Weights of a small GPT-style language model, trained from scratch on English Wikipedia.
Architecture: LayerNorm before each block, learned positions, no biases in attention or MLP.
Training: a variant of SOAP for these matrices, 98M tokens, 2983 steps.
Each number is 200 + 30 x the weight over its row's rms, rounded and kept within 0 to 999. Layers, rows and columns count from 0. The size before them is the row's rms in percent of the matrix's.

# layer 3 MLP down (transposed), 512x128, rms 0.059, rows 419-444, columns 0-63
090,215,191,175,159,173,200,179,223,217,167,199,191,188,215,201,208,195,127,178,186,198,164,222,218,211,161,196,232,216,233,189,235,171,224,229,199,130,231,165,198,169,194,242,186,215,264,232,146,204,200,185,133,203,191,180,139,216,195,222,245,253,186,221,192
087,194,182,169,208,252,206,199,229,149,199,190,165,205,190,221,186,171,195,166,184,181,169,222,207,207,191,184,211,168,177,109,216,195,172,154,183,203,211,185,185,174,207,166,226,182,167,162,158,141,188,282,193,223,211,187,167,250,198,156,225,234,206,193,194
084,193,233,166,150,225,180,176,250,199,213,196,213,232,251,178,191,170,159,237,221,246,219,187,184,216,210,249,221,150,185,211,216,242,204,235,252,198,260,154,198,152,249,170,200,209,216,218,152,172,207,198,238,199,156,154,198,193,213,208,164,181,161,126,234
101,252,202,172,202,171,223,246,233,230,189,192,179,219,142,221,239,223,213,193,225,237,197,195,205,182,176,158,163,242,200,218,208,195,176,231,165,225,193,117,240,238,226,254,210,197,179,243,177,259,174,208,183,187,216,145,165,212,203,211,230,193,236,193,197
100,236,207,186,221,227,246,196,187,244,195,136,200,202,149,213,223,198,239,264,233,201,180,189,144,173,190,194,205,207,246,214,168,235,200,220,216,116,194,218,240,160,239,231,174,216,192,146,176,224,201,234,216,210,200,202,231,229,252,208,199,199,220,221,222
087,147,238,207,226,207,189,182,185,204,167,183,182,162,275,202,165,147,198,169,210,172,171,185,197,208,136,238,179,177,213,220,164,185,181,244,221,194,233,167,221,228,231,186,193,213,229,213,183,258,257,197,202,200,207,208,205,228,191,188,189,256,226,132,209
093,198,165,177,191,238,200,227,194,169,256,205,258,173,238,216,227,202,201,174,185,190,184,179,252,229,229,201,180,207,166,162,206,197,245,193,202,193,228,178,206,239,217,129,192,245,196,218,223,253,187,200,190,193,251,204,208,261,225,189,171,203,213,182,194
088,201,231,202,258,156,178,262,236,199,216,214,251,187,177,184,203,181,163,164,163,183,218,131,181,189,224,189,192,185,211,173,192,204,155,213,166,224,245,254,197,193,203,204,175,172,192,143,205,253,260,263,198,147,181,188,288,207,196,184,216,205,228,213,187
089,276,208,173,228,227,184,210,206,144,211,144,182,199,169,224,209,163,229,188,182,197,198,180,199,207,178,205,186,159,207,209,208,259,154,192,237,172,172,182,156,230,220,192,224,186,204,177,175,186,222,216,189,152,204,146,237,218,216,296,175,161,215,174,246
082,152,182,233,213,223,162,179,174,169,221,168,227,246,194,212,187,195,183,199,170,174,209,202,156,160,179,169,187,221,193,188,167,206,214,177,211,209,209,181,256,212,174,190,181,228,157,228,220,179,186,186,177,198,180,234,265,195,213,211,202,197,258,227,217
093,181,243,200,191,178,205,177,163,223,217,190,220,176,217,228,255,111,216,170,158,232,246,206,192,238,211,227,198,221,245,153,196,180,141,182,204,125,170,232,216,185,191,199,214,219,250,184,208,195,200,191,257,229,225,207,177,180,232,162,230,241,193,220,196
100,144,164,202,208,236,238,181,202,152,213,230,172,200,174,207,232,194,181,188,190,199,179,177,180,201,202,219,214,173,188,240,222,165,183,199,158,158,137,210,243,203,217,169,169,177,154,274,216,173,197,197,204,256,205,151,188,218,204,205,214,200,192,187,215
074,187,205,175,208,209,172,210,196,173,174,208,249,205,170,279,178,176,179,199,147,215,205,183,202,231,217,214,237,217,173,175,182,219,243,226,193,155,176,193,232,187,218,209,220,211,221,231,192,209,203,168,209,225,169,211,228,234,244,206,209,179,213,219,194
104,183,229,239,190,176,206,176,185,161,211,200,187,211,196,168,146,242,206,218,192,264,187,230,172,202,183,271,131,270,175,234,210,215,184,207,228,215,246,211,176,261,208,191,200,165,240,223,163,207,176,184,234,208,186,199,210,196,178,177,235,174,166,228,241
085,196,216,194,178,197,220,205,267,179,156,164,236,135,180,225,207,257,206,236,268,240,227,202,191,268,227,218,243,186,196,179,200,231,241,189,190,225,216,126,202,203,154,228,221,211,211,209,201,233,184,193,201,218,236,196,205,234,241,184,217,195,196,193,185
087,152,259,167,221,201,200,185,210,157,253,219,235,172,210,181,160,223,196,194,192,221,269,228,193,209,192,240,247,233,159,168,133,177,219,228,221,186,240,160,181,178,212,197,205,179,206,159,188,239,222,154,197,205,206,154,242,224,176,214,207,207,195,180,258
094,220,224,203,177,192,180,164,121,204,216,196,187,187,150,222,205,183,222,220,187,180,189,202,112,148,149,164,190,180,205,234,182,184,137,164,189,192,232,243,232,219,151,197,187,132,224,181,158,208,154,175,180,195,183,135,187,187,185,158,206,210,216,214,227
084,192,206,237,191,269,197,192,230,207,197,209,200,182,188,195,234,173,252,225,186,213,171,246,212,189,260,167,214,171,194,254,141,229,143,183,223,205,163,201,239,148,224,220,198,203,184,162,250,216,151,206,195,224,216,178,235,161,242,169,191,195,204,234,140
089,181,197,232,205,198,257,216,175,173,170,191,198,195,252,170,220,231,176,228,224,230,137,178,247,176,210,152,184,194,213,234,200,188,209,136,185,235,242,239,204,243,176,158,224,245,252,155,260,214,168,197,217,197,161,158,184,182,205,195,184,166,185,272,174
058,140,224,215,190,238,201,197,146,181,172,211,195,206,187,187,212,158,140,218,171,215,191,233,190,184,186,206,187,243,195,207,225,239,138,161,232,180,213,190,141,152,194,176,244,240,219,187,176,239,253,216,196,225,186,250,176,190,219,223,137,203,261,224,205
083,166,236,181,156,217,223,218,181,215,210,274,212,167,191,182,218,230,161,226,202,230,213,222,211,150,176,194,184,180,239,195,217,192,201,186,230,214,215,201,217,253,210,218,155,282,245,221,217,222,153,231,188,209,148,223,171,240,196,172,175,236,232,232,186
084,152,220,174,221,188,176,254,193,252,220,254,230,202,218,176,245,233,136,183,203,229,224,174,186,195,160,169,167,188,260,196,175,222,212,241,195,186,131,202,130,199,211,170,173,197,184,219,185,226,229,242,244,222,195,163,223,194,176,212,235,204,199,166,201
116,184,200,234,194,226,218,192,164,167,182,257,203,197,221,215,210,230,177,181,198,210,187,193,229,216,167,170,214,248,239,207,178,176,174,160,189,176,202,216,229,163,191,145,234,176,182,256,213,154,151,172,169,138,210,185,175,175,152,141,226,191,167,238,134
092,196,210,228,186,228,184,185,175,190,177,162,250,176,177,231,193,231,177,189,208,205,203,217,205,241,200,191,161,201,243,162,172,225,184,189,221,212,148,217,233,193,226,200,154,200,212,184,171,195,164,206,222,153,207,202,209,199,276,191,198,184,165,157,168
091,232,247,174,235,217,184,198,180,201,252,172,173,127,208,170,199,215,178,200,225,169,203,213,162,178,214,170,220,231,249,183,205,208,168,211,217,228,215,190,202,185,171,206,192,186,186,171,169,178,161,182,186,182,175,251,153,139,184,247,215,187,178,228,170
109,233,205,136,191,257,229,188,189,170,198,220,289,220,243,189,258,225,189,218,217,149,198,218,245,122,195,220,199,188,240,197,202,234,199,165,219,180,179,269,163,196,190,235,218,167,167,218,281,195,215,236,226,221,147,178,244,166,175,213,192,238,169,226,233
# layer 3 MLP up, 512x128, rms 0.059, rows 420-444, columns 0-63
089,210,221,220,211,203,237,191,203,208,194,214,216,171,171,185,238,153,191,211,229,192,225,199,140,142,234,159,200,194,214,244,233,213,252,169,170,195,220,171,122,161,183,204,202,250,220,156,240,217,220,167,239,198,226,186,207,196,207,225,189,198,235,210,137
085,173,149,216,181,202,203,190,230,209,224,238,174,263,202,119,102,163,252,178,186,204,182,242,215,166,207,181,212,200,253,186,170,175,213,179,168,209,165,218,181,232,200,231,245,183,233,179,167,229,245,231,186,180,231,191,221,272,148,192,199,211,191,221,231
110,159,213,215,223,165,184,208,201,172,255,181,249,218,166,195,206,212,176,163,192,196,146,180,236,163,223,217,225,195,172,171,221,165,199,201,252,181,210,211,205,196,152,148,165,226,206,169,213,126,191,223,245,234,260,266,228,224,227,247,264,196,199,193,181
105,169,191,227,247,237,205,215,201,198,212,190,184,189,189,192,219,218,235,198,211,199,185,191,214,266,189,201,222,247,196,196,268,259,225,193,238,211,179,173,201,184,278,235,137,174,257,167,190,204,201,157,215,171,222,193,165,197,211,179,239,224,152,193,168
076,249,187,180,127,194,207,157,236,174,163,164,201,195,216,175,225,234,175,224,201,198,176,164,185,215,187,167,152,218,239,177,140,202,238,212,241,217,153,170,222,168,158,221,184,162,200,195,233,195,193,149,246,255,162,186,187,198,150,208,207,208,171,201,234
100,161,166,173,130,232,161,215,258,189,165,190,166,193,195,180,207,228,243,199,177,246,230,197,178,206,162,218,209,161,224,213,226,262,220,223,197,198,211,167,191,160,204,225,204,225,193,189,179,197,168,201,244,181,212,170,159,271,201,208,242,223,182,240,208
098,197,154,215,236,231,208,175,228,186,189,195,239,220,160,191,224,178,221,172,165,193,194,215,185,145,251,191,226,168,239,240,187,239,225,250,237,173,232,228,231,249,203,178,146,207,202,192,230,201,198,174,276,164,197,243,219,175,225,179,238,257,202,168,183
098,183,126,180,205,239,176,187,199,172,195,233,229,195,197,226,201,225,165,197,167,217,166,236,187,225,282,217,236,248,164,252,197,204,170,200,222,191,213,194,210,212,212,133,176,200,244,212,205,179,165,181,199,175,201,182,172,173,179,159,169,186,198,179,153
087,193,138,157,223,168,202,259,175,183,223,212,186,183,216,235,231,181,207,171,210,147,187,196,179,157,173,236,189,190,160,198,208,226,176,204,176,203,211,163,204,190,228,145,224,186,203,228,225,219,238,213,222,269,229,180,136,136,174,233,252,196,211,195,165
090,240,224,221,242,249,222,192,139,229,227,168,233,210,212,162,203,257,227,190,180,188,206,247,157,158,243,128,210,216,137,233,160,202,234,201,166,226,168,224,286,182,176,220,218,198,185,202,199,245,211,189,265,174,143,242,151,169,220,237,199,213,201,215,185
104,271,136,165,254,185,165,212,210,225,206,251,216,176,208,194,172,212,144,205,163,234,188,251,249,225,212,230,185,144,201,225,191,189,208,195,197,178,173,244,173,199,147,204,186,200,180,161,224,239,193,196,269,190,143,229,160,247,213,197,213,225,192,236,173
084,147,209,229,158,182,211,202,138,193,167,186,180,214,172,226,263,127,170,235,213,196,194,204,143,162,180,185,219,161,181,182,235,175,187,209,221,211,258,231,198,242,172,156,169,189,178,197,223,188,182,175,242,170,181,192,178,179,191,175,163,196,185,216,189
103,199,177,149,212,159,177,195,226,220,227,179,209,216,175,218,201,231,197,257,209,156,220,204,208,217,203,219,195,171,194,186,191,228,213,209,172,218,226,181,189,179,238,167,177,179,175,163,218,228,205,162,210,194,183,160,168,161,166,271,161,220,250,195,148
093,245,180,159,212,164,204,155,249,180,251,229,231,187,185,204,196,253,189,173,122,200,214,219,251,256,177,207,180,214,204,215,224,233,159,223,176,190,216,219,182,208,212,194,228,201,203,193,198,198,194,235,245,193,218,145,193,244,232,178,228,170,179,222,172
101,172,213,152,217,274,176,214,195,188,184,152,173,176,213,225,172,153,240,193,189,192,205,159,219,200,183,220,169,219,190,186,270,226,186,217,194,125,192,279,214,230,207,159,182,194,202,212,175,176,193,210,207,186,192,209,184,178,240,185,236,227,165,240,222
095,182,180,223,231,222,261,229,164,252,176,173,266,151,225,190,218,201,167,239,236,168,214,200,245,238,213,194,147,186,212,180,192,232,183,166,258,170,189,267,198,213,214,162,175,210,141,186,152,232,225,184,216,199,211,198,212,177,152,268,180,236,176,186,219
092,180,211,211,234,187,206,250,208,183,208,202,201,197,178,172,190,233,161,201,210,181,206,162,165,179,168,218,147,179,196,194,274,177,234,229,189,186,172,190,155,228,166,198,213,210,239,218,239,167,246,180,208,230,173,195,185,234,152,227,174,188,245,156,210
086,172,182,179,202,169,205,160,238,241,211,194,230,146,190,214,196,200,227,219,175,169,198,160,189,204,203,213,241,174,239,214,226,240,180,245,204,209,174,240,210,168,210,145,165,191,215,203,216,230,251,186,285,202,230,149,193,188,227,268,206,215,167,202,220
069,251,136,203,167,183,189,168,190,210,226,225,260,207,203,150,196,220,173,162,203,236,224,202,198,234,240,151,154,213,207,208,133,174,184,210,171,217,162,208,244,256,182,232,177,160,233,164,171,178,157,219,189,186,165,215,207,204,206,182,154,184,197,227,187
087,263,180,179,224,197,250,162,239,187,204,152,185,182,164,220,141,238,190,177,191,151,165,182,202,210,196,197,204,189,168,253,215,228,205,238,223,194,174,167,170,169,219,247,218,217,228,203,226,292,243,193,210,213,225,165,193,245,203,207,205,171,145,149,189
090,238,227,208,204,197,237,182,229,183,154,178,216,161,189,187,209,212,194,203,188,178,200,230,218,222,204,189,222,180,185,194,261,150,110,191,162,211,213,165,256,213,232,254,153,231,194,204,239,187,183,223,211,227,237,201,165,208,213,184,173,188,225,275,182
117,152,260,164,210,225,241,180,263,174,190,169,231,187,207,210,188,155,205,177,168,157,259,163,257,230,184,169,245,170,230,217,211,207,264,201,218,151,214,176,203,195,200,225,220,224,178,204,181,247,162,199,218,136,231,154,182,231,246,162,171,172,159,265,207
104,179,160,205,192,186,187,222,222,186,210,247,212,212,212,180,195,188,221,202,221,212,252,181,172,155,184,247,205,179,170,181,225,164,238,123,204,145,245,192,164,192,170,188,209,174,178,218,225,200,208,222,203,246,149,188,177,159,161,154,179,241,226,203,187
095,211,230,185,210,223,223,196,214,215,142,227,209,199,239,188,239,194,188,265,191,189,204,178,206,182,233,145,202,215,189,209,203,211,189,184,166,177,219,192,216,184,211,135,185,215,258,190,200,249,204,249,175,215,208,213,232,179,209,189,197,173,213,176,172
105,191,186,224,209,228,224,168,194,235,167,210,229,242,188,166,149,205,159,221,157,212,204,171,185,237,233,223,192,208,174,197,230,219,209,253,209,157,160,197,177,229,204,201,261,213,238,220,202,195,213,181,263,196,197,169,168,168,175,215,179,201,252,151,204